{
  "n_layer": 12,
  "n_kv_head": 4,
  "init_std_up": 0.0292,
  "schedule": "wsd",
  "seq_len": 1024
}
Each number is 128 + 32 x the weight over the matrix's rms, rounded and kept within 0 to 255. Layers, rows and columns count from 0. Numbers have three digits each.

# layer 4 attention value, 256x224, rms 0.0538, rows 155-183, columns 0-223
158121168133200132121148151120072164174125166126126126163130152115135065147089137164126117099108133164153073162066145141101119136083090091132130098162128106115119149178113133125153093138117128123128198143141133146161134129142125157133096118108035160130150116093169118115131102124134057149131134109126106154152108158159108176135141142144116147090184106191144146094101148111111093123113167133162150107094142125074135154149185144178100092117086140149128199107077126121094114190159152142115085102104179184156142104094080160039161181084085082175079096140126124157114135123196099106123099184109096178071072120108134141151113095086150207174123099178087146115082148185162116027102
118184161149134131053156131198123151128140150142098122135156154085114166149022147196143124146132137109084166151093116108129157174072152137107080128130129164124129126175152126143061146204151129100175140150111156125164078075098049101206119135090134186122090134129151185117126144111100170105119035110153061104144125152078089215159074161126128137129055086078101134046140127154150163135132149058149105116100136096111095106106068094161126090180100076088113134162121137136134107152109154137142164104097117118117117079095113164082164116105100169144203125109150113126166122119132110049127130074162111098090111208184173110175204168141097190127075096156096146095124132087130070140075
115131153154061108086119125135138131156146180113106075117138171099125137124080142111154161134078127110121170116112072093168135164091132054079161109152157151114108098096107129117147108119132118113123133104128138112128125136120151089085140155155128100118108169142106168077135114143176087138109156179142148103148130139123156144127173164088142147120119132112135102095109104195129103164112117060105121126143136132150086133095145086076140169133134100126083091146125062124188139161085084154188181126084076110129128088110129142098136106161122158092188158166097138098156158106129150109116150126138124189166097184062129125113191104138130106129113134137139125123160139142156107169124
196139179057160104185134130124122212167135109118077079154086126073141100156107085195140147139119167079133148091153158078158169119129121091131104074188133148126121132130176171134151101044192129103066135168114154127184048135149077141137117046069088141137111102128176146140117141116117154203122050165152091154125162129140075133193126144145141169097113124117118090090171072171127097204130188114134155159108090108123146109134101084054126141139117076152160162071072131125161133164141145120107090130152078152209144103180085142093135123126149162096123103115117207155130103186148079090100191095130110123119106136177155124115113144119042110182156080145117126093115098142079206137024
079133147156064173116170183101096167156108113157053094171136117183117120118166148124150142123140099165130141082155115202150129124139080124043176116101144106172120157089130093061144099142108110101066134066151151128107218142144140148063131142128153090130163096144154175131129122159117108126140160089143147091114139116141197102095092113144126137106161139178125118114128126098110117131112083159076149108149147131114104159148155078183114080130133128090104154157078131171188135115129155100117135071199110115111107128073144119148111143106102110143077132105152209124110186125101124141181127180099147146121173083135148115097136132108127083116109135127101118143139116070133125115179
103111095147111144116158126065104143176140081115055205089109095136101118130231140094170109108130112120072095124153146113152161181128105149044121113147141129134134144105060105062148169150092109193076074103097122128166201126089126128146117105125144083125112111102091067083102145173122112090119097138125137119173169131174188058099113119160147154173150124079113135157113112136132167098166165095160165132157166162089207099131089177152141115140194116150085098124107167165125169065154165124128101090123109071135146109086162145107096126126166114191111114100132138072120082110094140128113090192114150130182140134167129138163119124111092070143128164095105079106077120071080127108127
164156067139133146176077101069116123135136135148144128129162118084174106145080118130107137159146172179130107090145157095153140139140142190145085160109068139126161107122146139160126129124120108147212076180146136125158135134116108157135125102059158106138127158053130111144130139102121149142128129130113128168094123157058059139114114144138057118109083099111122076131146149087132071089110143135185145107180126115108098120171126170113139142126135130150165202124126173101109103102131069133128067155142083108133148127198080097118111086157134179041183129112132133133094124116083141133140109168133132087141082140068085131077170137095191168054138128115137168133142105196102113175143
187139135136138126141109108120159103126111142127157140127126169135137131151135098134119128149125143143117110151101157116082101046161058172179136138159073090117140068154136107180112091124158128148121137147108130139155173160150104143146101126159115099122141109074127150161170144093157127187133145127130184220122105163128085136123200106123103139128141126101111097149117139109092107166119106166144148124102138119086102210120138142111116098089172140154140197150114156125115145108162120093094103153176150142172156143155133119152169124147186134117114164139125138146113115104084120159089159131097099103128105145103135136105088138128155090118170128125103128124109107105156143135142
126163134160164128112085127157180139162102137106175077173050120121105142103096118171120143090117144156138108109069170107083097124145097114181153050159129097109125111133126155137140129094140126134103207174085085122135092148156135095105131197129105091133125143129142101131111128138146094195111090184104122216162111140100154164148174124130186143132091107149131118117103132139096162112076172120140114096043160119087133116132129090068153168115064117130159244098129097111046105148123130141158133141125130170082164137134171132143113133072107091119153131131090109180086094141176147127097114107095146159114170082125105113157109143016117163110152135129140141129128126195128095105135
168141125117124084192129113180073112202125089142112103102145162130103103076215094120153132120076138067144179135092112155129125131104066095091103134150155083193145119099103094107112154137122122145139107144094158150155146132127078161165109066154123172143114048137202096149081164084110179201103075158146098094128112106151093142107062136051165145134041103153110103082099126119112133185163127122106136166179166129090157150059078126085115134125155121110163082128156157167178124140152119125090096130153145187187102097172112130112168173114166113104066081095112193120169176161124128177073177137102123069159121117180148108168068139091048119199129166129136092148102140132089182097100
106155133095178156080117084133101115103141091164169134127133108070135154187147126123074141138146107159132107145119141168114121102171144141207084175138123094165136144094137158159092172157136129100147105145114152139102139151128137123151148118129115107150141132125142185137122130094128118063139166093096130171092071100081046114161102156155109102120127127171135157130067150097115162093111103147134140111170117110096129141195121147159112154084134152139146162188108127144117100100116143136109139114145191129145096175153076143151201114130177081135100132111159164125116135115153123173184117137151100098137155139140161113141137144169142156063120152125162123109099127086142132124131
143158133131110162069115121092173182146140100136113129082113111082128134111135104152097149165170124159116102157067120163127146148155160166115179124094096131120150117174119135188153152138069121148113093098121108127158119090096208088050127188109129104142131149126082080139106115148121119090125146157127185079127186093169132135148160118111122139084173116127113117195101096181138149095077075141160143129158144166137140115154159131130165125147122123094143094165147145120088158098121148146102190097134120147034162124090176131134107121079134099135149132157163112088103037103081127093176129134087168198113093055145107127104200084172093147119095170116112141125133137136111132151155
128166160124089122124104089128064122096142111122111159137074035142090082107158180152146124124123100119122117107186139149149121167163124087139119080133115153099113137110156152065136140109141122127097099185107148130108129187119153153108138157195104113107137101132128176137092168120117118052121151093139142102112138151148108083145116152118062111139200152181195200102124088076151093097173117124136158144166084123145142155150076168121128169128088123119126065157122166113174120108186091095139070176137115110132095145154076165138185083091174072167095129124170148089128161107137131114165117178135116067123208043188108115139171115165165122088145108121105189128075168140066155116143
066134164122141172082136118130115134219132114162109099163087191092149129146123122127131133155113177058109105119184058099174145140108106088078113091153102146143098097141125080061174090125108133062120100097084150127152081125108135104114147073102157199114136116134115154073112118134121185123146110176121137106141158129153198115072119126079099157135184163083129148150142036192135050135098139138139131144189122156178162133155122127138120152120134119128112085130180167159156166134126129152097156071098069209132116127150094135064182064175157143151150089137126109126149096055128155140061133080119144147193056195105086141077192098152109153166147109146106203148141111167118130160159
124143096104124152117130141073021119077136041146089117109172064148187148122176134141143143139176158148146198070105159155176131157168098096007102051030139123130133096100084112129146132163142118048098091087200180120121166100102111168119108106059161140141168114096167121155127132153110126123158179062143130050076135114116165134100101107129110129065123152182136191094109103114154165108143062123168167112183121128193154134239169127161102149151121110147239129140075148175189186151179102104068123051113196195127139087113144156112163077098141084076095082106152171026194176121181124111158092155066108171100062039148071112079139145087111046060068100136124179149119183159080149144141
131123131125124146080104075109102162084137123134140147088142014161123132189132149125103121126200046128155098135163152123127096104202107127185110102145108160111116115133119125142142139106103092110107065111136096130140157152111196180112115185180148133089153165120163166159131148130102096061145209035079138089110123139124109146169115094179070120121232146166129166102087132109150153039170071185125138115150081129124115154173145107124102135090116088132147056178081133150113151094118122120108093109158160169138127172133095133121124107086159092107132163122163155119105107109132111128186098139134105115090177079156155150125141128145194139078127083109152167117166129081095144100170
200156078114128085162063093188148161068116097146176109089177105131117135108144146149127126105123138117181152134106171135104080111132183165138097127116140129119144110099094193192091122129139156146181136076128085155184107141096167172109134083137083159156149117162121095146074129100130043120146129166125107109119138124175146145189075139147128139086108177146202147134204164144137140157150179160065099070130170114168082150095060101053118051098075173147088091138149163140086120158128116126123097148154189075182168144157149066127115168122023057098118136165082076241155066196149126187091144131107111132131163168108116144137064109106136165116124099161144125119120107129149141114181
132180105120159146144092133170094079135128129107159107135136127078067109117116132130140106091096161184150114116071147155071130136191072112188115067175067117181140142207131096157112096149136164170150123183118123147093109160120140100158160102129133106141094136096209125150095150103116100184112078159148101215102102171128060119164116130122157145119144095114135087074133187167094154131149143131152118144138097124005121115082113104094118149145108196098152178130104134109112112124189089098086129128168113135142141134155118124118106150074131160129170092099124144154084121131122117133113101121152110074146173115084085113195130153059093133144174139151127123140090122132165165061097
155165155137136148146108149095099166183130119108174078116151142137096120071040166183101152150137141188169131115116137111121108135143084155178091050114094081162152138144161123143124123138153094132172184110097153125190120131171093085118123241151178142146158125075153132161121125123139070168103135135150097183160086125126107154195154117143104153143068114100076105093100124101095069130126121121156166108054104112089100138161200177158132126131123094079156198161055161092114105131125033147174106112149127167124161100190102117155169147064124110090158115107150132106088189108159082104123117163104124142129110107120111140108152083153230155122075142147128117100093125163149106173103
125108093085162072155099066169124136046124124116101107175166076182137158154167121175138107118150101124111150147176093128099151133179145056142164133111136201144147076152105177089103104093107134173116098244142105121103088115128130113115139078077080153096104115154172128114158142170088123151150152141129140023085156159165159101058140100109120139092119094126239174075136148125141197091187131075103085160154094113122164234084141137128109132134114122134151085162170083114182157168139126179101101169111094082103096121113149130122108122137161120141089118185124096127123100171166164053160101101169111127158155148149111120115109137170171111098158117124113103148145134137105171122109
134184155133096114114109190148169161164142184128116118127124154111176128146092111164158115073111130095117077136107099176158125128116150108025161145146112109167136128121067112149160108159076085147125095147126159123139144114121113133034122149118176101145117118105154096129155125153112083135150136111099177076115162129190154128098136124149139151118201162150155192114092131167145165097104120096130089086152145161105168166117146149149126175136129141130137149116156104102131120133077163114139147123095103136065132136083137114138093073089114154144165119145100136090116000103097193064122131102107130137165082118114134158109188095162116102140125156103126120137115141152104107203183
163122128107151146117129077152165162116137192142103084075173145096099093119103137172111121140123110021130143193127118117067116151118144082065120215178130187147145101143091156154051163145084106138075149110153184147132137119113103168082122096089114066121125099164131074091146145108143163129139093127115101118158157132093066128148100168161160148114097134029175163130070143122138168091229103117104123144175142118087163166066061142101159122166135153115152119119163125148167120140185190090124102113117167115170130157068129095085046063156136110044096110167128134171073132131145140109156113110090107114113111192149187119119164231140137138088161117148151102119126123097143138072104
112149172164123154143072165189125141130109163123154114187080121132133145066073114132135138134137132157102140148043158172098120109169119107110166070126155077097119107101146155082109123143128110165168134152122084118173157101134159129127150200189188159129113105116160171166065157138133098094111154086146096150104103149103094147156154116160162087164123131125126137084065167138084108121093103174130119124105097141143125139129094115162121196078056109133159203150162142137108036123122095128083113197151162166118144122163082160185168136065147127125053172102147154160135149093094118160148118150135146099124209137148125147112085108138174209127049079147104150112098143135146152163112
183174073099155158150119125075082134128121102099092166112157138088228145148141135168056118144152048114161161109120042131109156191140159163163060155090116159075149157182215156147137107086153142090159055096102105135169171165135154125074138135098059115113102146142079088114138113096129074091146108144107100155156144166105075160142134133105137141132121114203130122138086160098118105163126142197140135092158149135192081098190184142095128127173151125110196178040213138085127172137133123180106142095112113140106122104156128025066082049124067166088166150177114120179154040105131169095129078119061094248148129179086126105151129053117099157160170170158150154136129150109141080134044
093110099146128123061112119130160129088118158156216110202093131115126127108025115112098143141122139193094121164000164186085102152127140190140108153132132109087134122134136157190110130081140089181146192174129117139094105154101145166136090171188107102119125127117139135122099116104140151055094147136125117141153173146124134186126191177155152096136126134138203137121168139096099100105098083100177140123087120121171083173099144145078128095139059181096115131123161073151121076169138152111136167184117206163184094109072134105082158163107130069093112086162128103184119127129160107153139163105085104117083190071161133132146131154122174129141107134149077181146147137200151146104125
107164121104132118107194191142060122144135084117094126069116120162065139107151182132170115126103100076087048085147178164133109203129145149167132058093169152058128163171145140097173170220119101173126119075125160120086175124121136121199128109139209094129136144136041113084091102201161081121151117100118151134125145145147165114077140155157153128143150161136112227153168101116105197097124150139114139088181157138135126099154097080161129093138123141151140056104069106195115099138140106086099176137086186144143164148060123137116162108094106119174136135190139106073113163068132163140182132147083129197120127081116129111147159119129058064125089108138100097158116142085148102105140
158136082081168106203140053113031049051126085139143163075102121109192117210196099133093123128149104106129158132192095148102121133172093167130098153116128100136137122134118143140103143170126114118126117121127131138120117197097081207156106022128018176149152080138181128130162180089106159146154086062156148117056111130124089139134036121106145147079136132138186110111145133050156096106173135152068116149236132088161137148198076135139130134112180115166127115110160109155150145132198167108145107105133165133163107141189085096168168115143187101129104121139136104211098178121171098180131059140151103117127145125207180113127092157140121145176206099132097080120141096086083167096103
140125132144100106201144108183165150144125185117066050116159142176095099085092126133156138115109136070140172206175099126089130145078144147192106092109143136164124119102183159112118076126188117124168140148099096120151114110140077104172141170143172081136081120163063112089125124121117131212114129146133052159177098136193112139140129129110123136145024153144118085146101176095102136155122155142130130108141122119146057078057148146037152115145157107127110131110218135111152083152110161136122137109099096053105118140174119092103053077082084134095129197177120132147137184159145123145111182120142136135131175183091165111181118108136093111136164103135117075127114115138179150151065
093114111174048168131138175081099189087099142131093130135143063155127085066069195158125139125147128186176182130117141115118131158140116122088139116078157113146125184143181097120160133150172136130139151104158146121140181149152133086145145183179163058131146110106120126165074144153162119141090160121192104193129084128067062141151101119208156111179074098108065078186097135155105162167124128126169144127047099116175070103125129151190113157130142128077181187147151122101129090118130124109116090078136161161103150092088135174100143060100087104143107095113136110097098209181070068091154157136107166136067145114179135147105145097145161080113085114137105090122098141137185099155065